python train.py --learning_rate=0.00189 --lr_mult_down=0.7 --beta1=0.95 --warmup_steps=200 --decay_shape="pow" --batch_tokens=262144
Each number is 500 + 25 x the weight over its row's rms, rounded and kept within 0 to 999. Layers, rows and columns count from 0. Numbers have three digits each. The size before them is the row's rms in percent of the matrix's.

# layer 8 MLP up, 1728x640, rms 0.0919, rows 199-225, columns 240-319
100:520466498507513497510480501470495533559477503529489532459480513502472479506509532468487460487500499503450436480489517536547456472516456533484528491481474504508535496510528510493511514521512485471501529497522519512541511464506553482543487460
103:510502492505467491488507494481465491478535453482526529489511505533490553537490549544473467523477475533513475523497460496483449461520506478509481516530480444472505519516534461536511516477467520477529490489495534483531454476532407490479508469
105:489492466490586527459476500511499500524516456511480512542514476518491510469519500461507472487488482525488535494479501497503521490487528474469500480522484486471477507506544530507535465473508538500467500500510511498566523546507461480480480467
105:538513481473485512499524554518490490471527479489513549494462537484532522542528499463520527486493483474501506523502499495523516512522515470521479496472492532502499484536500469529477488510470532483479465480528470445459509485525527495503542440
094:442511494519511507514537474513560532510540472528436426540521501499495485517468483544535524498550495529521507489484524452498489493578521509497508497491485475477507493484495530525531502506491537514520556486481526495508502469559465449512463479
097:506492526496473537494514521448534545494505510487547467492491518486495504503507515502479507466479467502510452505471467496486471549531479450523496495473472480516508470509552504502524474504464519538500535528483485522529499500510486466510459490
098:516498485492515525538489467503480507436530487511520530461509520490489512474529533542517509493500464510492461525541512481515474504535520459547513525515506467456505511479523514517519525496461494525511491514500507540490520522468520530538467477
101:511506480516508498510485521536517472512495524533515509514504478473518487489507475468547481507502532502521496501519460507482479498484500533478519491507491459499523508500502482500580487451483456494534511498529497482485496496544459513505525510
097:467536493477452513502487520491535511495497501509492460555483515499506502520584498558511497512471527525501492486522526505469547502462512508510485536462522503503509535507509477567488511493463460511494498469464508504529505513504476441505479492
115:559505460490469501486470530529506529517484505494516543508497459468475475496441510494469519470487499511501493546499519488500463450475445475474495505537523514504463503520503476511485501530527480505505503540487541485517483485516464465546470485
104:510503500490472513478522501516481460512501499528526511498555503488519502516541444504516506523486489509453539468542544478470484529498505464544472492479469521537515472495488461516498535490470443472503482506504511545507490486527499489476460481
108:504508493500487491533473482516510509496485500523495487543461544449542489490497494482526477527505478497513520497533531480519483485544486503464496542463533499523501516501486508481518480514479536481494527511477476510489529479542504484482544522
098:518464475502530482494489518492494540482481485514500498493464479485533505508474519524505478532459456455509510500514517511484517507502523457500480501535514483499489490503476484463478516507505456482505553523517505486523510471528505446518492526
093:436459499499513495487471502517509472471526544446539452507499523561531526460531520529501520452489526482491536479496496483487525496509488500518472489484524514517528527506498515566470510508517469501492477489521502509467526467497483519481500551
098:543466455567505532467502502510467516484502534500469518485538549476517473530474497487472497528547513505494462540526526483485486501484515487489455511513504476536489503514508502535519546499487474515510506491515496541514469468504465477494493509
100:523502476513513441510526510489459486522497465499540512505488522482514508487496484509587496530505479493482514503523507502455523483492487508499529498517486513537476548518482505488474483479567461476467500491501484526518516477511493481569484489
095:539464474480506463482484494506511445545458529546522457490539510516534487497486509486469488496521492531511479516503498474491511480505465496493498479488509504491517487493529467497441489528446487445490554475536505496470474491495477533488454478
098:540517467490513500508545530495509503479553509514510462450498472484526486479497480506459530474544504459477527464561500492508515461475477480525483515513464456467502492505529472426462521530499498502507532475489521520447471509489524492519482497
095:513473501498459528493495537460521513503490480552480469502534526502521530509435523496527479516498533459496511504485507507487505533516489469546504489518494469525481468492487505515501507459520426463491472490512462541499502510492493512511469520
102:536488535538495494509487495488521540478502477481509526474472485463463525500539513538511505550481465500532519489490513523519456542496479503519474502494542542489494507516513511462477496552496476494492491496471508490536487433429518471528497488
104:461481512516449498507524481571503501505489530479507509443496498539493516500499478471514484479518494526510540491514471536516463492499517483518494468519447491493535479505495512504521492494540468483493481510520528512463517517534539478500510532
096:480560474509556523492496536476516563514455481513530489503540490510479493493465501505525496528508529524511490507497479516470506515504539520489543495537480512490489524526453557523497468514549492476516477492476480479493463480499511484496482510
099:529451482475529533485485527505503531478473495512512567500485527500496495510527513509506462510487516505463486494505485535542485461495555503504514503520502532491520504487492460510507511480491528529530475466505525518511489507503520474547488533
095:505523508525476551525489488514472450540487496471567492504494439511517511479474534475502496459475493485498513511477490509480465496496523494506538466571444495487436493545536508474487495495509475564532500490542472533513478471460464468532514493
090:473534540461504458473503492442532487500522500479458511525478529482531510482541500492503481534479500547514524524504495445494500470514506512508510498490508526516527522524513530510469449544524487506529502469510518465547525504483451485514525487
103:540452522498468507494496534523475502519508522518515517598507537554561491501503503520505457523492491504516434478479480468455528465491522518523498509541475490456496507453488462480489468485500476511511492472542515481514493499485488504524500520
100:472475518489470546526471484503479491483565484454494500473507502509502532495473453517503507528510470503497480475492483528499500516496510531474516463512487466482520488515508485489467521511504491519504515490445508453478527538487501533528492473
# layer 8 MLP down (transposed), 1728x640, rms 0.0604, rows 199-225, columns 240-319
097:510478474488478495491494491489506470486497538501521515505492493466463504490482491514467463501507505528474501528504518477470462469547534475476466492464510515503476502487514504541501429438516458486549527516507523491534486516485476459484516516
099:470494492472521509455521508552464485499497477490525509500489529516532524518477447494472563499460478546525530484527496501528516492511515519493475498503474461526505531507476519479450443516506480524532519463565489523452465508484473485514492504
101:461501528477527472489504495505545549516519488484537546443495531481494491524493561489488520517511521542464490511538538522499531483495477505504479481500525530527477486507568550525497525492460499475530454481503476506516516534542517533518482512
109:481547470485446546498513451481512485472531490477527523441475483515477472482475538470487492474526522504481496526476529561514513497540539492512451489514493510504524507468514479540495472505509534507508512522495497476524504467537516494473501505
095:465499464484433506532489466524509496449574469529484519514437484467480488534492474448492531490508520492464536534478450490544459506477515473486505544499462463512470465468520502527490483461522493466455527496515485524520487497482480478526494464
092:523503548507523476469481505538479508510511484492523473512520514513485541479523513483532529487539514490514558489513491508450492470469513511532540468526506506512497494490517517483487484492455498448465490556510504467500496520501497520488508497
103:505544522481492469471517527492494516505486487470506492477518477515495544455530508493470492510465458502501432514477449533490501464508534534493515510492528477471531490512481465497533516500498470529466536485521512473463501508465504481502492509
094:526521513513498522513494475512548488497526531490506502509544462491488532502543485507461505532537490546521476456489545512504490539458514485499489503553518478518442491487525498528509528506499512520519536519519524517486507524484486487489452509
097:485470492494495522490531511469460486503512475541527489492488515505508536479495515489456551510490489515488555515497469536511451529442473516527453487571505479511475553512457497469493502523515484504518491537479511435521493509491523529515488519
119:496479479475483482511513526487485527512476440510455509562499499464457474475469475484528509533481487527512509503485478511513472479505481494506534510464489471507458505541468473479488544484511498528492514538494535506496461492479484491505493529
100:529478513477457456487513519494511496527495502494519500451480503495506480526463505516501476506531524529505520500485507547479543482513455481494505486513514508508488502492497516483473475505500465495521482500504510500511531502457473513545510527
110:488478500492507497476567453536521515516537517514514518567483472504514469469477500513472516513514537521496518511438503455503524492498498502483509505502505464507515509504501456463561530462497473507520527548516506463522506493525484457488484482
101:508494482462498508511498499482483493459483514543529500503523474460481474478464507500495475474509506479502497455495445511511505510511497459469522505529495501444523498497501492444498516493558460502480468520441496500496505517520463471495516473
094:551559477515547468476499501502509480524479451510465498557505486481445516510439547485474489494495503516457544509525498487547502505519476486548496524497523506527495501552474520534490539497448512535492526510484489551489522498520505469510491460
097:465494459479466494526510458530476520529499507451511480569496504521501488530500449504520486489521502489488499474513496489451515495486458474511437502515543485496509501474481476497521503530445504481497447497499558504484518480474522426469497478
103:513509441500517500531499479527474485470536485530531498485480510492496503501489470485511510520502485509490466495514460523505508466523465519481459468543501531483489500499506512486486516519520494484474523432501492531513515495534516533493452479
093:506513530520459518455480547486486531455474465496420492496525517512465504526483510535490480524484502511485514504516500513494532506455479523505509550529504514521489505471497489503518483519540519525457606517482466476519513482462488518502497522
097:459487462476545504451481509500495501494541473507514483498542529496508516441446518510526479506480490516487454552508523472513515478508470504514529490494506517491479524498482491551506470474536469500529482511542499513477522466533494497474512520
094:489511517494546504474489503510477459567528489522530507520500544458474519467528497520479525517456511538501491501523509502508497505489486468497510482484537480521477470508490490525542512508468491523518520467514505514470503516531501460514525464
100:527494517469468515515522502511472504467509473496504495513530532517494497506543522528451470499444473515516527509501537563478505535516525492505502484511479539491518501498513528447520489501470496472479509511470483478524482463492517506480495456
105:509498481484497486484467536502489504494493481489488533549514509513484496461504486490497487463483504491472477495463498524486500499472473508491492471503503464516508511531482520493508515506484483510493549513471526520521506476447516504493505488
092:497503515496520528506493471474497527503515483500502500497485445481525442548441537495488522465501503475520517493506505514504482515499468426492519507478482495471501520528512502501514485543521500562507488522500496510501512509485490566532524474
102:535535528517495501532489492507481549511461498531497494504499525526479535512462527483538502549514498499515485523503502496487470458467440497551495512497502484500478457490495529499563525512514514517502496504516493489498494480500480505479513485
096:516555445541512497506514528492497540523546475520461478487470484468493467509467511551480518536517503526523466523509499478506513523527484493536482484507484492492490492480452529511518488506482503471517464484477479441561527481500533465453509475
095:500507453501479514468482468526487449489477503495481516492497489520485478531442459505474488478519479526502498501479507491481480512470496505524508488474449512453502501463515476542523471501477494473497499520513505486466447509490497495536493524
102:485468519496484527490527548489546509475553507508512498540510511479490482497491482485504421486534498512528473502527452522459492448492515501500504480484493503471519490482528491518506491489479512486550435491489440524526501514495506519503492523
101:520494509458461475482513486509548429491519496461508477453527483461496500469486495510529520518496524441492521532498489516488513541511469504473482428508500502532552521483467432506455472469486471485489508526503473512482498505511562514504521476
# layer 8 MLP gate, 1728x640, rms 0.0881, rows 200-226, columns 240-319
097:461489558514518484521437443465526522540547533500492479553486494506519555508502470536487505539497503476506487464447510514505475532524500505524506536496523488525538516475443549481482502463538502513520539500482475525493505512451514509511478500
105:522508530509484488513486553481500516497471462509497448459528500508557477439513493509466539502496551489459519455498445481473486489496455509485531457481457530504432542465487485505479512469469472483460493503524477496494461525496471484481499513
106:526529538472495503507485505524496520521535515520465517486465520498524522506557497501501504544495482540533480493500510502499511557460525492527474505513481527519519487503528501510498471491491515474456512507516514521464520494517537491461510493
093:548515556539513511563519549505481483506477521510513551492500494528493529503504521515468468455474528510513536519490463520476469524482506463520499476504528509487495549429500431520491459476511482502511519505517520523501456557477494472517519499
091:475510530524508514458510524502477512511519516523481497515531552497536501528483494524466450497501511484529537501454534536446519495502522517468482490536476480502481500487527495496536475496522493500485508553529499476485484483511479492466508506
101:499473509516461528515491493496494478534509524464520496493491490536506481518470451492519526517482469514477489509496418480485521495490545512460490523528495498495559503460539530566485498494537481483497530491463494454486516488482504448478499515
098:532530468545506490501457515502506521507520521496492463474512551502512548494539514559501469463511457481488489485495472511538520475520545521467481457496436459466468519514501499491505506527489544481509520540560466510457498490525501497512488547
101:498538487539529504495492493512500527493496450491511458474528498546516464440497519488494479508502506513476541416431505497456510467504489478527532479486481479482488511529488511480512480545517508487492435513508487472474474517531507543491515474
115:561481505533465515504445489545493531580536477500506515528493506490464531479508479487473494505515472523498460511480510479469500456501499524469480512511480500494506502500444452519514501491498562493499487529534509448515535536536463492531523460
102:498522494473508487501454503501481538510476496515519483527479538532496508506452543461498482526509517499523447489516463494504473516496450496510450511511513508477484522486494535435524486501566475516486478535446473491535499493546497522503515510
103:541506478476502501518489490523525486452468468508474478532488524517490468500468484525503491488505497476530506542476490481533489505545460512469534508489543501511528535516499526503525483530506523501494537510550515512501541508483510500537541488
100:529489494484477525537487490541503497484489494511572487520495500568486518504473481479522502491518510522510455549493498536528512501499485508549531478499529522481471506514475484534543496516533502493549509515481486506523456536489509537525545471
099:500502538518532513498478513512496497494501483475458512503483468467517532553478482475518510540556532489499559465484482501521509430491489494518501482512536478473465454540488488522543475506487492461496455487488492533487485501487450477520473453
097:497487532565506493538493518538481482445485505493483502482555463443512496483501465507514490532478526510491533520499545469521520502469489525467478473538492509504475479485539481494478526482473507500505486510499497519520486514498509478490481506
097:519511458536503489506492522490527504528450508500506456527477545485453515512450525473463533515506493533513503541514515516497517494490494501500491495520478517485449520481493532478517493477508482459515520560521495518521510509534474461520502535
098:523537515450517489500509505528522519500486478495492545478529480512491515518518507475530473520525494537487520545528535509486482467503514497511509545546537508508557498498496486540528505498535497536469494542476506492466511458507524526496508572
098:507490484484508483477524480517487525514486502536513465482470511491463482505513496480524491442486429471508503505514541447476497461521503502475519473477506485502453557558501446539531512501489491521531468465517496514487514513529516491506517519
096:473511464479528514527507507509515490515532538485463508477479524551505485513499516523505513487486451494509491516504514485506470511531492520514481478505510477511520546467542494503549540553521478463524515533490478517501510485526501493498546492
102:483477469490450525509474503491484473481496495503529541524568493436519503502505476475494427508525470500497518516499466480508475500495476486510549527492522502491518497437507528488493509470480551466492484524483509473482475510510467511500460458
105:504533504576456496528474538485542475485500525486515481512499528493531480514517459497565516517505513483482494568501445513494538498519505513507540469536483455481471525517498518444510524517516501506513541519522458537510466502492524486479497508
096:498523495517505514514498476466515551467509481523510477487447480486497474474461531514492462491505509530531516528491525517483523518507495495473497520500512508486542483506503500477499526502539503556545509496490493491495473470484455512566506468
102:480522526523492518495533539489476477534513491474512475487496545491527512522477461493519495506475528491560505513517496510517462470512509505528493499524511448539488522445493526511510519499483465471520469531494516452502538549504472520518494493
096:476514485499497499531533532504484532479490489515534497487527512472477502536489529483511489509489540490521511514520502492520518460498541509458521544496527473542527497528447487515506489490470530488497513488494493478487519518498579496472477547
093:468511508476519461532520496492477480501470512517509458482529520491491505459468508500450507485534524529495534516499523469528436497532551506473522502474468514490510487534478472451502518483501478461494483562524492490475483505555487492492529489
103:504491515486491503537457526512507486549492510498519428485499506489496459518458482491516469509486470466534477469542469500488477516529503509469530511442508484508473544504462541484456472519479446453506533475534512488525456469451537521493505513
098:521521495529560494532499509471496476470488495476479517474508510469454460491499460516490503453484521459522493485479520498473505479452512504522469503500446494471563493553458491501500543530508500495501467518461501487500469496518481595508500524
099:509472494525492500451476541501440550529484514489520486478493537526522573511505448497471523526463505498499426506532527487541486488467488511474444474525490510469500489486557501474541535482482476515478505498456485492521494501506489528542536481